Each number is 50 + 15 x the weight over the matrix's rms, rounded and kept within 0 to 99. Layers, rows and columns count from 0.

# layer 4 attention query, 64x96, rms 0.125, rows 0-31, columns 0-47
50 31 82 57 54 52 44 64 31 56 59 73 66 29 21 00 30 57 45 41 32 34 24 94 61 37 78 80 48 67 77 40 35 80 66 39 11 55 38 18 29 33 47 43 27 84 72 38
55 45 64 53 54 37 45 45 43 72 57 64 57 21 13 27 51 57 49 45 37 49 36 69 43 49 82 69 53 55 72 16 41 86 71 37 21 51 61 29 40 32 43 26 56 72 63 45
52 37 61 60 53 45 65 40 36 58 48 61 56 46 07 23 63 69 56 52 48 37 50 57 46 73 82 57 55 43 68 22 55 62 66 53 12 73 57 36 48 28 46 35 51 48 59 47
54 47 47 49 37 31 38 47 38 67 67 58 58 28 22 14 50 76 59 45 29 51 42 71 36 30 69 53 52 63 82 21 34 63 63 27 44 51 63 51 34 41 43 30 53 66 61 45
42 51 22 50 52 65 44 42 74 29 34 39 47 77 67 70 78 50 36 65 88 72 46 42 56 38 32 21 42 53 27 49 43 58 38 64 69 40 29 61 61 56 59 96 44 36 34 43
35 51 99 58 88 60 73 59 47 29 51 67 66 30 28 30 45 60 73 56 48 25 43 84 71 34 58 77 33 74 38 80 55 46 43 87 47 46 41 56 49 40 70 21 63 51 30 45
47 61 55 52 67 56 50 45 49 37 38 45 37 71 55 57 56 57 27 36 55 41 42 40 68 72 33 44 59 30 19 60 65 35 26 71 50 49 52 54 80 54 42 82 52 35 23 73
34 38 36 41 30 39 55 56 22 57 56 58 63 45 15 48 56 61 53 60 36 48 67 16 31 80 48 47 60 33 73 36 30 22 56 17 44 64 48 55 27 72 37 38 50 59 73 64
55 56 53 49 51 62 48 37 61 50 45 40 25 41 60 62 68 38 71 75 56 41 60 76 46 39 47 56 47 68 52 70 62 80 59 68 67 48 56 48 50 33 52 47 61 63 47 30
46 28 30 69 33 28 19 76 51 66 62 60 67 14 29 16 41 43 65 60 39 63 52 33 06 44 74 58 23 71 62 35 47 58 67 38 79 50 53 32 21 39 19 22 43 51 87 31
74 65 45 48 50 45 49 44 66 64 26 63 37 41 45 55 61 66 76 64 18 41 71 05 57 72 51 55 82 32 42 64 53 27 66 25 42 54 61 62 50 65 48 38 54 36 79 51
77 53 64 34 55 46 61 39 49 61 34 50 65 67 38 71 65 62 38 19 34 49 30 27 40 82 42 32 84 36 59 14 48 27 75 64 31 76 58 35 68 46 44 64 42 56 60 60
69 33 83 12 59 46 50 56 49 50 48 65 67 45 59 58 35 53 24 25 44 67 24 25 52 55 42 43 47 29 62 37 45 62 29 36 60 40 39 41 38 80 46 65 34 31 58 70
42 60 52 71 47 57 57 38 68 52 54 51 39 43 48 45 61 42 62 76 52 37 51 73 41 61 41 54 29 67 52 60 77 42 48 62 40 59 73 64 45 24 52 49 58 68 24 41
68 49 91 41 51 71 71 48 55 41 31 83 85 48 53 41 54 81 62 58 51 53 42 44 55 56 41 60 52 48 51 61 57 59 32 46 26 54 42 51 41 47 53 46 39 54 46 56
51 48 75 43 56 44 57 40 49 60 47 60 39 44 30 56 38 62 50 36 55 54 26 32 55 68 47 45 65 60 57 40 30 38 53 52 26 47 42 50 55 68 49 48 27 32 63 59
58 41 61 51 74 40 59 47 86 49 19 48 37 34 45 29 66 59 50 38 72 47 30 56 70 65 80 65 43 38 58 40 55 66 59 59 28 42 61 36 40 21 76 53 49 15 56 53
64 50 62 45 77 58 71 40 77 50 24 49 47 64 58 61 58 70 54 57 76 40 39 50 76 65 55 47 49 39 41 58 58 51 48 66 44 47 47 57 62 39 66 59 53 14 48 46
67 57 54 35 64 59 86 32 71 55 33 46 52 66 78 64 55 56 50 38 71 39 42 44 68 76 36 42 44 44 35 64 54 43 49 70 61 69 49 51 66 63 52 68 57 25 44 61
56 53 90 28 61 60 78 48 41 31 22 58 49 68 72 64 48 69 50 43 57 50 39 59 57 52 43 51 51 40 53 51 56 34 25 53 44 51 43 41 53 73 53 58 51 23 45 75
26 70 76 65 49 51 36 47 22 38 57 59 42 29 34 32 28 47 36 52 46 53 41 59 48 61 59 55 37 71 44 35 50 22 34 45 38 48 51 50 52 41 59 51 48 57 57 62
48 49 56 51 35 33 49 43 35 51 70 48 51 37 26 23 37 70 56 41 40 48 43 63 31 72 54 67 63 63 60 34 55 54 67 56 33 60 74 42 48 31 56 21 50 62 43 50
55 56 44 34 47 62 42 48 55 57 53 43 61 74 60 54 42 25 27 49 69 62 43 25 31 77 23 37 41 33 44 78 47 21 52 60 58 47 58 63 53 52 43 83 24 39 58 55
48 46 32 26 49 66 42 71 61 46 41 50 45 54 37 40 42 41 59 41 50 62 52 43 48 78 57 38 59 56 45 53 46 53 44 37 43 59 37 73 54 54 42 39 55 24 53 52
56 46 66 57 46 44 55 53 35 71 61 48 61 34 22 32 58 70 43 32 53 58 40 68 56 24 68 45 38 94 45 11 20 89 76 61 40 40 47 21 53 62 51 31 56 58 60 49
51 25 63 46 49 49 52 60 60 61 38 75 90 48 53 40 38 62 69 38 40 63 53 29 51 48 46 60 54 43 57 39 33 66 71 42 71 50 32 42 36 50 42 30 48 20 68 52
56 56 64 62 59 36 54 48 60 31 19 67 43 28 70 26 69 56 86 83 68 32 65 50 64 41 57 43 30 76 39 53 49 47 72 40 54 36 42 58 46 29 42 31 27 66 66 36
42 42 15 73 44 64 39 55 48 33 64 47 52 53 71 22 67 35 64 72 53 40 58 68 52 41 55 31 37 67 44 44 60 52 71 55 51 49 43 46 55 34 28 53 42 47 46 17
63 50 62 54 53 48 50 55 59 65 52 58 68 24 47 32 65 45 50 79 45 37 61 72 48 46 53 27 47 35 67 50 57 72 77 45 43 48 62 53 52 21 60 53 32 56 45 42
61 42 66 26 40 58 45 41 36 50 55 45 64 70 48 71 36 61 35 24 37 64 19 35 44 71 27 48 66 42 45 36 42 39 32 62 46 55 58 40 54 77 66 70 58 36 41 84
44 48 73 58 62 57 61 43 48 62 46 46 53 31 67 47 77 55 70 73 50 40 74 67 57 43 58 57 50 69 61 60 63 84 65 29 21 41 36 66 31 47 69 42 47 68 58 51
51 36 58 70 31 66 46 55 53 31 51 58 63 57 69 17 65 57 64 66 79 60 67 57 49 18 55 65 39 55 56 59 68 74 20 41 92 43 43 85 36 43 61 76 52 68 27 17
# layer 4 attention key, 64x96, rms 0.123, rows 0-31, columns 0-47
36 41 45 33 39 52 69 50 23 58 62 22 48 54 39 77 63 50 58 50 67 61 46 81 38 67 59 14 33 37 63 29 63 69 52 43 19 65 40 71 30 67 46 64 52 21 74 35
42 44 42 43 34 40 57 61 28 70 60 50 63 32 32 68 58 02 44 59 45 59 38 79 21 69 67 46 33 75 63 43 63 63 60 48 73 71 26 71 22 34 51 34 51 61 65 09
58 62 47 54 46 34 37 63 49 52 50 45 72 43 25 60 57 27 61 43 45 45 50 40 26 87 77 49 40 82 63 51 52 49 57 48 70 80 36 61 37 31 52 36 41 90 63 18
44 47 48 38 52 28 30 60 32 51 53 53 73 40 33 57 58 04 65 36 40 61 41 54 25 71 67 37 25 67 54 33 61 58 55 38 66 66 37 62 25 38 43 42 49 74 63 20
39 64 43 51 64 75 62 31 57 44 41 46 31 49 71 46 47 72 55 57 60 40 51 45 68 38 42 54 61 34 29 44 25 50 59 51 51 43 62 26 71 59 51 55 46 38 12 87
65 02 75 27 43 64 46 69 40 27 52 67 47 74 54 27 66 87 52 19 79 39 45 85 47 36 35 20 52 57 73 51 49 43 52 57 23 29 55 41 63 81 58 53 56 23 51 39
58 61 52 66 53 46 53 14 48 40 39 42 41 55 62 43 41 82 53 56 54 36 61 39 61 41 37 48 53 40 33 56 51 53 54 67 37 54 60 23 64 44 55 63 32 63 31 73
61 67 47 71 43 14 52 52 22 53 45 28 73 41 30 50 26 29 54 72 31 41 66 31 42 49 60 44 35 34 45 54 72 51 33 46 60 75 48 60 42 35 44 46 49 68 61 59
59 45 57 61 51 62 71 64 55 67 44 47 70 37 50 70 69 57 33 39 68 56 43 56 38 43 58 38 51 66 62 38 47 53 69 72 39 25 61 48 44 54 69 35 34 44 42 49
63 32 69 24 31 50 43 77 49 51 70 49 67 34 35 43 51 27 58 51 28 69 44 34 31 59 74 42 28 66 60 45 48 53 54 36 71 61 39 46 38 67 42 48 42 45 74 18
92 92 57 71 20 35 55 46 44 66 62 65 51 50 37 49 40 49 66 73 46 38 59 34 41 62 45 46 76 73 36 72 54 52 37 71 51 62 76 63 62 57 51 82 54 54 53 71
36 60 47 77 52 32 70 46 51 94 62 41 34 49 50 40 39 34 49 69 43 06 55 39 63 47 73 65 48 56 29 59 47 70 48 63 69 50 36 78 50 66 39 32 59 57 49 66
53 67 56 62 21 35 65 32 63 31 55 49 29 70 48 61 29 61 51 76 30 45 62 45 76 30 35 61 52 45 48 75 61 23 39 59 60 59 50 45 63 65 53 77 59 21 58 57
35 39 58 30 64 55 30 68 17 41 35 45 66 20 71 58 58 52 58 27 53 59 24 56 31 57 50 41 42 65 61 24 27 70 53 41 45 41 49 53 23 47 45 18 47 68 28 40
48 57 31 58 25 72 47 49 54 09 48 47 33 53 59 32 60 63 56 32 64 64 28 59 47 29 74 80 68 60 49 51 52 61 29 48 53 62 70 65 46 57 61 40 84 59 45 32
59 66 34 75 28 42 81 49 63 52 63 62 44 81 65 51 57 18 29 57 41 39 63 39 54 27 56 53 62 50 45 62 72 53 49 49 45 50 52 58 53 67 41 76 66 49 48 55
47 48 59 53 27 38 45 73 35 65 62 51 51 46 45 54 44 18 33 54 43 61 28 80 27 59 72 57 31 89 62 45 48 71 57 36 45 69 17 62 21 36 44 39 43 54 79 14
64 68 61 56 55 42 05 54 73 46 50 52 34 55 66 17 51 30 28 55 24 60 43 22 49 50 60 75 52 75 53 51 42 42 80 43 67 43 35 54 61 56 49 49 44 99 33 45
64 42 74 56 49 57 59 48 57 71 40 59 47 58 76 12 37 87 48 41 65 46 56 26 66 38 53 66 57 57 33 60 27 32 71 58 50 30 57 56 64 52 62 52 32 58 36 80
37 67 66 30 78 47 46 27 65 37 57 44 57 45 80 15 28 70 60 49 50 60 58 41 62 31 47 72 48 28 48 43 34 37 52 31 54 57 63 39 55 46 47 46 78 78 50 59
60 43 42 29 34 46 22 53 19 32 66 52 41 67 72 43 65 39 44 38 50 51 52 59 32 76 37 46 43 71 73 51 28 48 46 49 38 55 50 57 40 14 36 67 57 76 56 21
69 45 51 40 37 34 49 68 40 66 61 52 56 65 57 30 64 44 54 36 56 45 40 60 41 70 66 49 26 77 54 55 58 54 51 50 53 58 28 66 31 36 51 40 52 60 61 26
28 34 47 69 37 68 66 45 40 63 55 40 48 49 57 72 37 27 31 54 40 59 50 40 77 28 42 68 32 31 45 58 44 41 54 62 70 61 22 47 50 58 34 65 49 29 24 50
76 31 54 77 49 72 49 65 73 41 55 85 46 65 54 29 61 56 43 64 45 42 72 40 42 46 49 41 90 56 27 66 56 43 42 51 52 38 61 34 69 50 73 59 70 45 43 71
44 43 41 40 32 49 48 77 37 69 47 37 59 52 50 39 57 18 31 22 56 69 52 57 18 57 73 58 44 64 55 19 50 72 61 41 62 43 29 67 39 58 57 09 51 65 63 21
78 58 70 79 50 58 59 49 87 33 36 61 29 67 52 48 49 79 41 53 38 24 81 52 86 49 29 64 86 21 46 89 64 35 41 45 50 46 84 36 97 45 64 70 61 20 52 73
60 72 43 45 52 78 83 44 28 53 30 56 64 45 52 72 64 65 55 34 69 46 48 67 34 62 29 56 82 37 83 46 55 59 53 56 16 44 84 60 80 51 71 65 65 43 00 43
17 35 35 31 70 60 28 67 46 37 54 44 48 42 64 55 53 49 49 31 49 53 23 48 35 60 53 49 58 48 62 33 41 64 53 42 69 53 41 50 37 33 46 07 57 48 23 43
45 61 43 61 48 56 57 61 11 58 42 35 46 48 51 63 34 49 49 48 47 45 29 69 54 39 53 70 42 51 62 38 34 59 39 62 66 38 50 55 31 37 65 26 40 47 27 52
46 70 52 51 36 31 48 34 56 43 71 53 19 59 53 41 29 59 46 60 44 51 36 42 58 47 44 61 31 72 20 49 35 44 37 42 72 61 46 68 35 57 35 70 63 67 72 52
54 73 44 48 55 57 22 45 42 53 37 38 66 49 54 44 59 57 54 44 63 53 26 71 29 23 40 66 79 67 62 32 32 73 57 61 48 24 69 36 25 27 70 20 49 72 46 47
53 34 71 40 50 82 36 32 46 12 23 31 55 38 52 39 51 70 43 36 52 65 43 58 37 34 43 56 69 31 69 34 65 27 43 24 51 62 80 29 09 48 48 33 35 48 63 41
# layer 4 attention value, 64x96, rms 0.0875, rows 0-1, columns 0-47
46 74 52 29 26 56 48 38 17 49 61 54 51 55 25 24 43 47 44 38 16 47 43 51 64 44 46 43 49 78 33 37 22 23 56 57 46 54 68 36 54 58 50 53 27 53 52 50
47 71 68 57 62 63 59 35 54 40 34 72 42 66 48 29 57 42 09 51 11 55 39 54 66 57 38 47 37 71 33 44 18 19 51 21 54 75 57 50 63 36 69 38 64 82 45 42
# layer 4 attention output (transposed), 64x96, rms 0.0899, rows 0-1, columns 0-47
30 49 50 54 31 27 60 40 56 28 67 62 72 77 55 45 55 47 57 33 60 46 33 70 32 41 04 56 68 41 63 25 29 50 27 34 68 46 49 53 49 42 57 50 40 28 63 52
74 51 46 54 55 57 75 72 50 45 51 56 37 53 24 69 76 41 57 38 63 54 40 59 54 49 67 79 54 68 77 49 49 66 47 52 50 73 31 41 06 43 60 49 39 46 60 31